Weights of a small transformer language model: 120M parameters.
Each number is 200 + 30 x the weight over its row's rms, rounded and kept within 0 to 999. Layers, rows and columns count from 0. The size before them is the row's rms in percent of the matrix's.

# layer 3 MLP up, 3072x768, rms 0.126, rows 1778-1814, columns 288-383
104,156,215,207,226,241,212,269,144,196,210,136,195,142,222,208,245,234,140,242,143,238,228,196,188,213,192,191,200,163,164,231,121,232,217,180,179,202,183,153,219,206,203,205,203,222,165,278,235,217,188,169,194,180,150,255,237,271,193,162,186,225,185,196,214,203,213,176,230,172,204,195,239,241,192,190,219,176,221,172,141,214,202,245,192,230,199,204,166,209,238,226,212,212,152,196,176
101,145,240,164,235,193,227,180,177,233,212,213,248,181,222,225,212,216,207,263,139,225,167,193,163,219,211,255,207,207,183,212,199,229,203,221,173,164,205,211,219,191,203,205,226,198,189,175,242,143,188,181,228,224,159,199,212,246,212,188,179,189,185,182,166,178,220,178,170,157,198,255,205,188,177,163,170,163,165,245,209,225,213,171,202,242,197,193,170,154,170,214,165,211,214,228,156
099,183,236,175,209,250,186,191,203,195,155,211,152,213,145,230,255,206,212,210,163,219,215,171,219,187,203,202,141,229,166,192,237,241,208,138,159,170,155,157,208,242,188,196,232,174,160,215,144,179,141,252,262,243,230,208,205,170,166,209,207,146,192,218,166,200,190,228,124,221,180,198,185,193,190,197,210,180,224,264,191,166,172,223,213,253,163,186,187,207,221,244,178,234,177,198,156
098,176,195,181,227,234,210,197,211,167,185,223,237,189,219,177,226,173,147,184,212,165,201,168,209,240,221,229,162,180,230,211,167,183,148,195,170,184,192,214,223,180,180,203,184,196,220,179,252,201,157,231,134,182,166,172,188,247,240,227,162,172,170,220,177,198,171,194,203,170,195,170,150,157,188,223,211,166,227,149,192,219,158,160,177,191,198,174,192,190,211,221,193,215,199,204,185
105,177,189,227,209,212,167,214,206,156,147,216,207,150,272,183,212,189,222,164,228,197,206,231,198,233,187,190,226,209,251,237,187,226,204,201,147,156,146,173,167,199,225,215,251,269,237,208,205,205,201,168,199,174,204,235,156,210,248,205,161,169,115,182,185,181,246,218,161,168,188,200,188,200,174,213,179,206,211,206,194,185,196,158,211,201,212,233,232,184,177,220,190,208,226,193,161
099,182,191,189,174,250,219,186,213,232,153,149,224,163,186,153,257,202,186,167,232,224,255,207,178,210,182,222,165,156,148,179,187,199,256,237,160,166,153,193,249,183,169,221,209,210,182,216,158,171,154,217,230,188,238,246,212,209,195,164,172,189,179,225,260,195,184,144,155,215,148,204,217,213,255,214,142,213,194,213,210,229,224,227,186,249,201,173,211,167,183,192,195,202,159,192,228
097,218,178,254,232,238,159,179,210,228,171,154,210,225,254,185,150,257,198,177,183,212,173,165,169,196,193,181,203,182,206,187,160,155,137,194,232,182,174,139,167,188,202,144,211,219,239,230,226,227,176,163,289,203,245,213,198,250,217,184,230,170,192,187,138,199,171,182,195,202,172,214,167,207,187,183,232,251,245,171,218,198,212,178,234,224,188,205,229,186,194,235,182,209,206,185,201
092,202,245,187,220,162,170,209,186,200,188,179,190,178,179,167,188,188,170,205,164,233,133,241,178,217,217,196,215,184,175,183,189,240,201,168,173,146,182,219,251,223,190,171,181,249,201,203,170,167,198,191,183,203,174,234,182,189,233,222,179,261,212,193,172,150,143,207,193,231,194,210,203,234,162,186,213,265,189,203,267,177,224,190,213,170,198,199,192,197,202,168,217,142,246,188,163
108,193,241,242,218,171,201,165,189,184,201,190,239,217,215,145,177,190,202,174,207,174,212,195,204,226,212,213,218,172,235,215,175,222,181,203,165,259,162,169,211,180,190,175,184,199,266,205,211,204,224,165,207,219,166,187,247,162,204,191,261,194,181,233,230,190,218,150,243,225,181,169,210,207,189,156,243,202,203,178,231,239,190,214,176,222,212,195,151,214,205,170,229,176,240,225,213
107,230,226,190,197,218,169,211,253,242,208,209,162,248,204,279,236,258,176,195,189,221,242,228,162,219,227,221,216,179,203,198,214,241,224,215,206,215,199,176,227,164,193,246,203,241,195,192,208,209,253,158,151,215,201,239,185,181,181,220,212,203,240,210,237,195,137,167,219,222,171,226,118,189,162,195,230,281,161,162,160,188,182,187,230,203,232,187,186,145,259,196,145,200,152,172,238
097,137,217,180,224,166,185,171,224,230,182,164,204,223,144,244,202,186,243,202,205,188,216,188,238,186,219,164,179,229,147,171,202,181,195,245,167,187,181,179,211,221,212,197,217,230,173,115,209,259,203,187,231,222,201,212,176,169,256,176,228,158,161,156,178,201,198,215,251,209,200,194,219,266,195,179,220,225,224,197,212,199,196,241,228,183,222,268,195,216,199,192,234,183,196,195,162
097,215,212,219,221,236,149,182,169,194,190,217,157,272,308,190,225,210,215,194,258,251,217,155,212,240,213,175,246,232,184,209,201,178,188,196,259,194,135,212,166,177,186,201,215,167,251,150,188,222,206,198,195,217,161,225,218,175,203,148,192,178,186,181,195,200,255,202,186,234,202,191,204,173,136,194,222,205,224,208,158,228,199,206,227,172,216,233,180,219,226,241,213,173,179,157,286
100,215,226,160,181,218,195,236,167,173,255,127,143,218,200,232,215,181,235,195,207,185,179,182,192,184,232,174,218,217,157,178,215,177,184,170,169,196,254,277,189,164,203,209,215,202,166,237,200,193,209,190,192,195,115,140,184,215,224,213,230,164,174,184,176,210,145,210,162,219,203,162,203,227,185,234,198,145,258,161,215,200,168,205,210,196,211,228,212,233,183,236,231,237,189,211,228
100,178,246,173,184,179,217,194,230,208,227,176,212,171,192,239,185,189,204,231,185,235,168,170,195,177,180,193,176,187,160,177,216,125,235,165,210,238,207,192,195,198,185,182,190,206,184,207,211,247,213,184,134,209,213,220,176,202,151,251,146,236,256,212,191,194,198,188,202,216,211,198,208,202,175,232,225,207,176,200,253,204,196,176,214,158,181,192,211,211,311,172,153,176,176,192,209
096,148,179,186,224,194,217,243,181,179,171,233,198,220,186,186,248,239,181,206,229,239,211,237,220,243,247,238,212,197,237,203,181,257,189,193,235,215,163,209,152,137,188,170,184,257,249,194,198,188,221,161,186,176,174,170,208,217,194,215,202,202,180,179,151,228,121,162,190,293,170,190,141,200,143,171,280,184,173,207,226,203,179,243,260,155,200,183,187,181,142,161,226,197,148,145,190
096,199,179,252,189,189,174,227,184,116,240,191,226,191,218,139,164,226,208,182,146,217,171,185,225,221,173,223,228,252,233,244,249,196,194,195,140,144,214,217,195,203,187,204,225,201,223,242,207,243,204,174,200,201,205,203,193,237,155,228,214,142,220,142,209,176,231,189,168,217,201,173,278,193,215,214,219,219,210,215,194,175,236,197,184,171,211,211,230,213,197,226,175,124,239,229,208
103,179,170,142,235,208,205,243,210,215,215,201,167,162,181,190,180,159,193,230,235,174,230,197,199,216,223,144,196,240,213,164,149,275,217,221,182,198,131,168,239,213,212,168,178,221,183,220,171,143,175,218,230,209,146,168,172,214,232,220,190,251,261,155,194,193,156,161,184,218,191,190,180,192,208,192,172,224,236,240,224,276,260,199,242,216,150,222,150,192,195,241,194,174,173,194,169
099,214,200,237,205,216,197,237,189,188,193,204,175,210,194,205,217,221,186,218,184,220,190,226,195,234,257,231,201,203,247,212,195,205,177,247,155,207,241,201,180,215,127,168,202,190,216,272,189,197,194,239,157,223,178,206,200,207,204,185,191,202,216,223,235,249,195,173,144,191,233,218,169,183,246,195,225,197,192,152,206,204,172,187,205,278,219,211,300,215,260,197,201,221,192,212,186
096,160,164,247,259,198,213,243,188,201,232,204,237,197,205,181,188,214,242,260,219,175,233,211,194,227,145,166,206,223,194,187,152,177,189,197,195,190,145,207,224,204,209,193,211,149,186,216,179,168,191,226,176,241,184,194,179,219,224,250,166,250,164,197,239,183,151,177,200,205,217,221,230,204,180,188,179,179,145,159,157,220,243,120,122,214,226,182,234,165,162,239,205,199,183,239,218
095,238,221,225,207,200,165,195,188,187,153,195,174,190,253,176,176,242,182,182,216,197,166,173,222,181,195,201,267,212,229,223,197,210,194,194,190,198,213,164,157,144,181,205,212,149,165,214,204,185,216,248,171,216,198,248,252,205,216,268,203,155,155,219,150,226,249,205,217,208,192,167,229,235,244,166,231,220,253,216,227,192,223,255,206,157,188,227,187,237,230,220,209,185,198,182,225
109,235,232,199,154,174,250,176,213,182,234,195,166,211,181,231,223,185,143,241,173,193,178,175,214,205,185,242,248,178,197,145,221,204,200,194,172,163,220,217,219,239,171,208,182,234,216,201,244,211,191,247,211,201,245,216,235,172,148,162,223,221,191,166,205,219,184,193,187,171,180,153,198,205,209,172,203,153,221,218,131,140,216,180,195,239,168,161,179,199,256,211,269,219,194,207,210
102,223,156,154,153,173,230,217,172,177,188,204,250,194,213,167,216,250,220,206,222,220,261,142,189,223,216,159,250,187,136,200,186,221,195,206,214,161,204,139,208,186,216,242,174,177,219,219,234,211,209,166,215,266,184,203,194,227,216,241,166,220,160,203,188,232,202,161,223,209,211,211,207,236,178,213,201,229,183,164,183,201,212,174,170,228,263,144,234,205,253,259,192,199,194,210,228
101,188,196,253,201,223,186,184,228,166,202,254,176,194,209,236,195,253,164,207,245,218,218,256,205,243,197,253,250,182,186,157,202,179,178,232,183,268,205,184,195,188,209,213,177,233,213,177,204,189,217,218,211,194,186,199,139,216,249,210,214,222,202,164,226,227,215,221,269,168,167,209,227,208,286,255,237,194,200,159,242,224,209,195,170,201,202,160,206,179,222,168,206,189,229,231,209
094,179,192,194,195,195,185,198,147,180,192,188,212,206,178,197,194,177,251,194,245,219,174,200,208,186,168,152,209,168,159,201,197,191,224,215,211,203,165,168,178,163,190,211,219,183,196,215,188,219,211,233,213,230,201,229,183,207,200,180,200,163,267,225,221,215,211,185,176,208,192,214,121,158,174,212,184,183,242,227,241,171,177,198,225,172,209,238,171,218,234,258,226,239,148,220,167
102,195,173,266,179,239,171,223,235,217,259,255,181,210,155,166,208,162,211,150,173,232,192,202,163,174,178,169,213,275,197,230,169,169,199,230,196,204,230,175,160,252,220,197,183,230,184,203,151,158,221,218,206,142,203,190,184,144,195,238,200,180,202,197,246,249,198,188,169,166,249,177,166,243,202,173,185,198,169,247,211,214,206,182,190,207,227,164,146,222,200,222,189,171,202,168,206
107,185,264,214,255,282,242,227,177,285,192,208,200,219,222,185,254,193,189,171,221,210,169,166,233,169,190,176,171,145,200,200,237,174,197,145,201,176,176,160,221,143,196,157,177,190,175,190,211,217,218,225,197,205,225,237,197,221,212,138,196,183,172,173,204,202,161,247,230,176,194,192,170,210,145,176,216,224,208,251,154,205,284,145,222,168,160,247,217,207,207,220,186,232,269,205,217
098,223,242,261,162,160,169,221,192,195,280,200,220,198,152,217,225,188,249,226,206,154,232,252,228,214,235,213,235,235,246,226,214,187,229,202,211,192,166,230,194,222,187,250,203,200,207,210,241,222,233,215,188,229,221,197,204,209,206,200,143,182,200,161,213,199,170,197,212,245,181,196,166,196,194,270,217,220,204,151,186,235,208,209,137,190,233,174,248,244,218,247,201,213,237,256,228
106,176,213,198,186,203,154,173,208,217,197,179,211,95,166,144,240,184,203,203,200,225,209,149,213,198,179,169,233,189,149,170,196,249,221,157,167,160,224,209,165,136,161,234,216,240,170,219,213,163,198,167,200,241,231,217,208,146,163,162,186,177,188,197,241,178,224,229,209,161,252,195,212,201,221,126,239,191,200,210,206,204,197,175,202,233,192,222,235,252,231,215,177,197,186,156,169
098,231,231,204,239,125,178,209,212,211,177,189,171,202,172,169,191,183,184,189,183,237,192,222,209,198,223,199,219,219,221,259,164,223,154,232,151,212,170,178,206,208,156,195,199,186,239,160,210,145,215,192,266,237,184,195,215,218,203,163,222,199,194,240,139,191,241,177,232,193,208,213,194,233,257,210,164,155,180,298,176,199,188,242,210,187,156,185,170,173,244,206,167,225,185,152,256
098,142,192,200,185,188,198,217,213,198,191,189,266,174,143,203,199,201,207,301,197,208,118,219,211,188,258,198,187,168,165,215,189,210,189,221,183,204,178,180,156,216,169,193,162,165,211,266,226,152,177,264,207,244,271,213,149,198,208,210,166,191,241,185,199,224,202,208,212,169,220,226,194,174,237,192,176,182,191,142,167,160,218,212,223,181,164,187,150,233,182,195,199,236,207,174,199
096,231,168,221,153,183,165,187,211,212,230,222,203,201,178,242,211,252,155,213,240,220,206,265,190,187,240,194,179,233,189,153,217,228,237,159,210,192,162,177,215,182,202,260,207,188,190,147,163,188,219,186,182,183,197,190,166,179,161,244,252,230,192,154,213,156,226,164,197,159,193,216,211,235,222,219,203,232,214,162,233,240,179,190,182,203,157,150,203,207,205,199,236,176,146,192,198
093,192,239,167,232,152,209,125,204,142,198,244,160,181,166,165,136,201,160,215,175,204,212,239,205,183,184,207,179,182,168,217,170,219,196,171,179,188,158,234,242,174,233,135,210,219,213,235,189,230,231,191,115,180,215,167,185,158,176,265,166,234,173,213,236,173,195,172,208,182,240,199,227,184,183,164,236,194,224,254,232,194,183,242,239,179,156,239,197,192,170,198,190,187,207,182,190
093,223,204,199,172,170,225,181,229,216,195,214,198,240,197,207,226,155,223,163,166,190,196,211,171,162,240,205,276,175,212,174,231,250,211,217,197,228,160,183,253,299,228,206,238,218,171,235,235,232,218,201,214,165,216,204,180,167,194,204,130,196,233,239,246,220,152,184,242,259,199,146,230,173,253,178,201,152,214,204,190,196,230,202,203,177,195,200,188,170,234,215,173,228,190,168,192
099,220,225,167,221,181,236,223,197,218,164,253,154,191,226,185,266,239,194,207,167,188,185,196,210,182,179,175,191,213,190,170,165,182,177,217,234,195,245,158,201,227,198,141,170,204,216,206,192,209,274,187,229,141,245,196,219,194,196,136,153,203,166,141,205,176,178,140,177,182,222,196,192,216,208,207,266,134,245,191,207,172,239,190,171,198,169,224,218,174,196,202,187,198,166,200,229
100,174,195,227,227,251,174,198,172,214,266,222,174,213,229,254,252,230,152,190,125,230,174,197,227,165,208,179,187,266,172,155,167,181,194,190,226,225,212,182,216,212,146,161,202,190,212,172,216,224,181,211,196,221,210,190,181,206,195,179,204,284,173,219,196,219,198,227,182,180,171,167,196,213,206,203,209,244,186,239,227,238,166,248,188,209,177,157,229,208,188,315,225,194,211,218,199
103,209,238,153,176,217,232,207,182,195,132,232,221,241,241,238,229,185,200,214,187,181,212,146,205,202,192,193,237,157,205,192,210,225,203,241,185,220,232,210,244,233,177,229,193,183,220,210,180,214,184,184,206,161,208,182,196,212,142,137,199,166,273,173,233,219,180,201,215,228,182,224,268,247,171,158,230,227,210,224,162,172,198,168,237,199,181,216,188,189,266,168,178,232,207,149,162
096,161,202,187,231,156,154,238,216,227,173,184,212,204,197,159,251,294,194,174,192,170,286,188,210,213,226,219,186,174,185,179,181,211,210,193,218,237,228,195,208,200,229,172,216,223,177,199,190,219,200,225,241,203,245,207,180,208,213,210,166,208,224,138,207,209,196,157,200,229,181,159,184,230,240,227,225,200,185,196,202,258,228,145,173,207,213,216,234,177,189,207,212,229,185,216,223
# layer 3 MLP down (transposed), 3072x768, rms 0.0428, rows 1778-1813, columns 288-383
102,109,141,159,224,194,177,212,201,172,242,120,120,157,189,192,183,192,192,215,191,164,175,196,173,202,183,206,120,154,253,232,190,233,209,207,129,217,245,191,266,160,171,205,204,283,172,213,245,180,165,176,179,135,201,213,248,282,162,244,218,219,221,171,208,171,152,234,220,202,161,213,179,186,189,210,162,200,222,157,176,232,219,234,205,245,183,232,169,202,213,179,178,188,258,205,135
100,221,270,165,178,231,209,199,214,208,214,189,226,202,204,196,216,228,226,204,188,231,231,147,178,230,174,255,224,247,258,127,205,187,203,189,160,161,177,215,257,266,245,169,246,240,199,261,191,162,224,200,215,228,203,211,177,197,203,188,244,214,195,204,220,186,184,230,182,227,195,192,176,172,181,274,199,217,213,264,239,193,183,189,186,271,174,207,160,174,209,157,155,207,163,185,209
102,219,216,170,180,183,161,213,168,166,259,200,187,179,203,197,264,165,190,214,195,153,215,170,181,201,233,223,164,228,183,168,211,187,226,207,158,153,216,205,249,209,149,197,198,199,221,238,197,218,156,187,216,226,236,197,251,237,185,209,176,148,238,185,182,203,231,217,218,210,156,219,256,219,139,203,169,174,236,202,204,161,238,236,169,189,216,180,177,181,178,236,225,243,179,272,201
099,167,148,157,208,230,237,196,239,164,181,215,230,178,176,228,206,168,162,210,192,208,200,222,184,176,190,209,165,194,217,243,159,230,158,230,203,129,246,182,225,214,203,212,150,225,195,157,193,202,166,231,264,145,252,186,204,207,228,127,192,196,173,170,218,227,210,213,216,177,214,207,188,150,201,209,172,189,195,162,206,177,145,163,212,178,227,186,212,186,200,285,211,240,240,176,141
106,252,175,182,214,254,227,249,211,217,151,168,214,147,265,170,216,146,162,198,185,202,198,237,236,187,201,203,215,174,198,199,205,204,171,193,200,237,221,199,147,216,202,260,233,270,197,254,198,201,184,227,120,165,166,196,186,196,201,184,180,177,149,195,126,195,193,190,190,169,128,232,203,182,247,199,223,189,171,163,151,217,213,160,178,234,243,182,198,174,155,197,147,178,266,229,232
100,128,211,184,192,201,201,189,215,240,236,219,224,165,195,179,224,196,209,166,255,193,244,209,202,241,171,185,181,231,183,184,227,191,240,220,211,182,204,200,206,186,133,229,220,209,142,197,161,206,207,194,176,182,219,247,214,153,233,175,200,243,231,236,243,188,160,170,164,227,206,217,179,194,195,174,149,168,174,183,210,225,234,246,205,148,222,252,145,177,202,207,189,215,178,168,190
096,182,159,179,216,220,198,200,236,214,204,188,187,205,191,185,173,207,179,133,180,188,269,194,232,200,218,181,240,183,225,210,224,152,215,145,200,212,195,186,201,243,216,230,154,196,183,190,215,127,188,180,290,173,257,281,194,232,191,184,237,219,237,219,190,203,191,180,194,238,218,238,193,241,229,196,186,205,231,154,241,228,223,160,214,197,221,193,193,230,174,201,282,210,190,239,252
087,206,181,233,231,158,197,227,158,197,226,225,217,186,199,195,161,135,178,178,202,225,144,232,214,233,211,222,181,156,238,227,183,192,187,239,164,177,180,170,182,242,199,231,155,203,198,181,225,171,197,146,281,193,150,217,177,208,148,184,193,155,167,215,219,154,188,163,239,200,196,230,156,232,195,136,177,206,230,161,249,253,208,229,227,162,108,243,210,195,185,220,199,226,198,217,207
102,246,261,231,179,170,185,161,223,222,183,212,228,214,201,248,233,132,156,161,211,150,141,154,127,201,201,221,185,190,180,242,183,198,211,197,187,229,204,150,178,185,177,213,174,196,166,169,259,202,207,184,187,181,212,175,235,186,237,207,231,192,160,229,248,184,241,210,253,184,169,179,186,195,181,185,251,237,237,194,162,254,193,214,174,212,168,211,237,131,240,178,170,183,194,186,183
104,157,129,195,176,208,193,200,227,209,182,188,233,208,238,267,202,256,225,196,214,198,183,198,235,207,187,184,193,167,194,227,215,200,187,183,198,170,192,194,217,184,201,287,214,180,195,167,163,210,210,158,188,185,174,297,162,193,225,219,248,224,216,183,175,213,186,120,191,182,190,204,157,255,162,204,225,257,145,151,165,223,196,177,167,237,196,236,140,181,182,229,203,238,181,210,229
099,186,209,206,208,162,190,162,188,203,185,145,222,232,172,228,216,156,209,200,164,190,192,249,229,209,209,250,160,246,211,141,170,216,149,217,171,247,231,199,227,206,220,278,185,229,235,197,161,198,175,166,192,185,96,224,192,166,201,170,195,134,189,208,180,264,195,283,191,207,211,151,251,268,217,220,194,199,216,170,179,184,223,219,235,200,200,167,183,214,205,214,171,202,166,199,200
099,205,215,237,207,182,192,176,116,148,238,222,220,186,202,223,211,202,235,200,254,207,241,155,236,168,217,186,181,197,236,217,192,208,183,227,183,191,188,192,232,211,179,175,180,226,226,160,130,205,232,228,252,242,175,249,196,180,193,122,246,178,187,224,213,205,198,231,209,241,199,218,195,157,228,221,191,248,222,207,174,240,203,182,189,159,208,219,159,252,225,180,195,171,228,222,261
095,169,216,161,208,177,193,227,179,224,229,207,220,207,165,209,217,109,203,214,256,170,216,240,194,211,134,184,223,158,204,180,205,183,233,143,208,186,175,199,210,210,246,160,169,184,180,166,214,177,256,178,202,200,251,227,193,222,167,212,197,185,231,216,208,244,138,198,212,219,198,205,160,226,208,236,214,214,229,244,211,201,234,235,164,209,226,151,132,174,203,185,185,158,232,274,176
094,190,205,156,189,117,156,212,183,224,201,212,199,175,231,222,208,229,163,216,232,164,229,245,220,156,167,219,201,163,254,201,210,211,186,249,200,210,211,149,164,187,208,146,214,232,186,198,171,223,217,189,219,179,225,184,179,230,184,177,165,162,143,230,227,202,176,245,191,178,240,203,214,183,154,165,220,190,145,142,178,180,190,224,227,196,227,202,170,243,206,177,169,224,187,245,171
093,251,184,185,161,159,172,181,241,199,176,207,191,222,238,184,224,182,179,189,203,228,202,191,144,225,237,172,178,204,174,222,170,149,190,203,186,169,216,209,200,260,222,218,216,214,198,200,195,166,201,162,190,231,200,219,241,210,224,203,199,159,196,197,181,145,240,259,201,203,198,165,170,240,164,195,198,181,208,212,208,195,226,164,197,180,203,193,233,133,223,236,160,167,163,166,155
098,133,226,212,189,158,236,219,198,221,232,245,245,148,208,257,144,236,179,257,191,174,240,236,228,179,237,195,175,152,212,167,224,217,181,201,214,170,151,189,166,184,217,239,221,185,232,178,188,267,286,218,236,179,164,218,221,217,217,217,193,220,162,181,207,191,165,216,211,188,181,212,187,170,252,258,219,203,199,219,171,236,194,224,202,197,165,203,244,162,169,220,207,152,284,234,211
107,242,197,199,222,186,233,244,176,235,203,170,201,210,217,145,238,187,222,198,203,226,184,174,157,142,192,221,153,179,152,181,180,178,190,160,200,190,242,199,190,172,211,192,188,174,193,213,172,233,202,200,205,243,228,175,264,206,240,193,156,223,165,196,186,215,228,184,207,212,240,220,217,242,210,177,144,187,164,184,275,194,253,140,260,218,233,230,172,193,172,202,217,186,227,242,179
104,176,229,219,182,188,193,243,267,211,256,189,234,181,218,194,197,223,193,171,121,204,225,195,217,168,173,231,198,216,211,188,185,216,195,237,204,223,240,180,219,171,184,207,193,180,232,260,235,207,209,213,229,242,210,204,182,179,225,134,241,233,197,212,212,277,174,244,151,204,193,212,180,203,190,177,243,184,162,213,217,201,187,177,140,224,204,232,245,175,199,188,236,199,228,238,201
093,159,194,236,241,194,194,182,179,174,208,153,205,192,165,188,206,207,214,259,206,204,257,153,219,202,156,218,224,224,237,197,237,157,224,152,216,205,208,231,241,227,249,150,176,180,163,161,210,180,217,221,229,128,217,201,220,216,281,284,179,217,215,245,189,269,195,180,159,201,174,234,182,265,198,203,183,207,187,162,144,203,246,188,184,188,276,194,254,241,195,247,199,208,236,220,227
095,195,206,185,184,200,200,191,222,149,192,165,144,187,227,215,180,235,188,158,201,194,212,190,268,154,194,217,217,231,227,205,153,173,251,199,151,144,168,168,231,141,163,181,229,222,204,227,199,178,245,249,209,179,168,217,216,232,200,195,200,187,185,174,229,258,245,190,221,255,171,215,231,182,228,156,198,206,204,224,164,215,193,174,199,168,230,194,191,266,196,128,188,183,223,199,193
102,189,197,247,165,241,173,157,212,216,222,195,176,192,115,183,208,176,158,237,176,180,183,151,237,180,232,210,194,186,239,218,198,177,194,197,223,214,201,228,240,267,166,212,171,249,215,189,145,254,225,168,214,169,236,189,208,170,170,163,210,208,186,250,208,194,181,223,155,207,180,197,174,144,272,200,203,256,168,190,156,210,221,207,221,265,208,221,189,202,197,203,263,194,253,185,186
102,195,190,193,180,183,213,198,208,192,176,144,206,160,180,209,219,178,170,172,177,160,197,166,181,217,187,163,177,189,180,225,171,236,188,221,242,185,216,190,198,216,197,249,174,207,223,203,213,213,202,208,190,213,267,232,208,209,153,187,208,221,259,200,168,213,168,199,177,199,207,238,229,229,135,201,178,199,162,207,156,200,195,168,189,223,237,146,273,189,201,208,211,187,234,228,182
105,189,190,186,166,228,200,232,202,203,204,221,212,221,242,185,210,212,248,185,196,200,192,205,243,210,197,175,229,139,206,194,204,143,208,199,194,268,250,248,212,193,167,193,178,207,210,183,169,173,193,211,260,187,242,207,134,177,219,197,211,172,238,187,232,236,234,196,265,200,262,235,183,180,210,176,225,210,146,172,198,229,195,198,209,192,241,191,226,191,171,190,208,248,171,187,146
094,159,206,187,238,210,246,124,173,194,238,143,127,210,189,244,175,205,168,197,232,215,217,182,227,196,182,184,229,215,185,244,181,215,206,223,229,226,202,112,204,241,174,228,146,222,209,190,217,190,187,177,160,185,210,234,129,225,159,201,222,230,233,222,248,253,188,192,254,216,252,213,210,208,198,166,188,188,160,187,248,206,163,140,232,157,191,231,232,193,261,166,209,186,222,220,182
100,216,177,269,193,283,183,211,203,239,233,215,189,154,200,203,180,239,253,153,197,212,186,107,227,203,214,177,237,185,176,230,193,204,216,192,201,196,157,210,196,166,226,239,244,190,230,186,171,229,172,209,218,202,165,176,141,180,222,262,239,182,155,239,177,216,190,207,197,222,183,151,172,174,198,208,240,195,256,204,201,212,184,204,196,160,224,214,233,135,178,216,250,175,234,218,182
109,217,163,250,220,175,155,211,203,239,147,171,192,207,199,196,240,240,176,174,217,178,216,224,235,169,222,212,220,127,218,239,226,206,168,172,160,135,190,174,184,210,200,141,208,191,172,153,194,250,191,201,148,215,162,206,249,184,234,177,225,209,173,212,213,197,226,227,244,203,148,180,166,186,198,185,229,211,214,191,217,204,224,173,195,198,208,223,223,243,201,229,167,215,242,151,232
098,224,180,193,168,256,195,180,202,189,212,199,204,207,174,189,202,191,215,218,214,237,166,218,203,172,228,207,216,241,181,188,266,133,219,170,210,242,253,191,182,197,232,196,227,171,162,265,262,223,211,191,209,166,223,193,172,213,199,191,213,179,263,199,233,164,243,183,168,163,230,157,223,223,223,217,227,188,205,213,199,239,253,176,211,170,213,187,164,189,254,168,207,191,192,223,149
107,167,192,217,188,188,169,187,191,168,213,182,228,162,177,166,235,199,255,223,205,206,228,178,168,208,178,143,208,198,193,226,225,227,223,188,174,136,169,197,232,152,142,175,256,210,174,214,189,225,210,190,252,212,182,213,192,201,197,155,243,184,200,179,238,228,205,200,265,190,219,178,162,171,214,181,221,176,192,155,239,222,203,138,174,288,185,247,144,190,205,178,229,167,201,184,146
098,187,195,175,211,241,242,150,177,208,189,213,197,219,196,224,167,232,173,198,222,185,202,193,205,206,235,163,177,202,213,248,206,199,256,190,204,212,164,216,177,117,186,177,219,180,214,225,239,204,223,217,203,222,189,159,177,210,239,206,238,266,145,154,175,190,216,204,206,198,147,252,170,182,184,212,245,215,166,210,177,160,249,266,205,149,166,210,182,172,221,214,181,162,219,200,286
096,156,195,203,208,200,248,192,225,213,199,158,188,196,140,181,168,242,204,227,195,210,203,211,222,221,238,166,250,198,182,219,198,207,238,204,203,199,188,158,178,247,215,170,164,197,182,217,222,211,210,160,142,218,202,194,205,220,215,166,231,150,236,182,186,215,216,181,200,189,217,187,214,155,175,189,178,182,225,178,186,166,223,264,209,207,244,198,189,193,245,174,187,225,241,194,235
097,184,152,224,216,212,171,237,208,182,187,184,268,206,182,190,132,241,204,178,199,246,196,219,191,183,212,251,180,213,206,179,160,176,199,180,164,162,168,219,242,187,203,183,181,223,210,138,235,191,202,253,280,216,202,219,244,256,197,181,211,183,193,228,184,234,197,130,211,200,235,241,172,214,202,142,179,189,205,165,194,138,232,250,125,181,207,240,215,207,175,246,201,194,246,249,234
093,205,255,185,227,212,187,206,196,257,197,235,150,171,183,229,211,167,215,164,165,187,226,239,166,190,210,195,180,208,185,207,254,254,244,187,219,203,213,244,214,221,180,173,188,225,206,185,239,209,218,218,146,205,236,210,176,203,208,172,193,167,228,324,220,188,219,191,144,209,173,213,269,145,182,180,220,232,235,241,115,164,192,189,224,216,180,240,203,256,171,144,198,159,198,143,164
096,218,202,171,193,190,236,191,148,206,211,227,191,198,186,196,202,211,210,223,193,226,176,196,196,196,232,188,177,173,234,237,145,183,169,209,178,134,243,265,134,183,232,261,145,224,158,204,194,180,233,198,218,184,167,206,202,225,221,184,204,163,172,246,192,215,233,161,188,182,183,177,242,166,199,162,165,240,200,158,206,173,242,160,211,203,241,177,226,181,227,170,254,160,212,187,187
098,211,158,230,248,210,224,223,184,195,157,217,109,164,252,180,190,213,182,216,150,166,240,155,254,154,216,182,172,217,189,225,171,240,161,185,199,189,227,245,197,192,245,225,170,150,235,184,187,163,262,227,217,174,221,159,182,213,198,211,167,226,202,164,226,181,180,174,165,225,187,162,167,242,175,231,165,208,236,230,228,222,187,219,208,245,222,239,207,211,235,196,210,237,126,189,239
098,157,181,215,253,205,233,186,158,233,254,185,192,165,144,268,214,215,256,222,213,205,189,157,210,165,244,241,197,224,177,192,186,229,155,212,228,213,174,185,235,170,162,187,187,194,227,149,159,252,185,271,227,226,183,200,180,222,194,180,166,241,163,240,208,221,230,222,183,211,157,171,142,222,176,288,161,247,160,257,178,195,176,202,224,195,191,219,185,220,194,190,228,151,240,212,204
103,240,240,211,204,257,244,201,229,196,201,201,185,185,223,181,216,184,169,167,184,235,224,192,192,183,166,162,176,184,248,188,215,198,203,223,123,218,226,215,222,227,138,187,219,211,271,192,189,207,212,213,232,207,168,189,168,184,170,209,181,166,220,225,247,199,170,228,179,228,245,217,151,167,244,219,181,219,157,226,189,183,228,163,166,228,143,181,192,155,186,231,172,217,194,178,193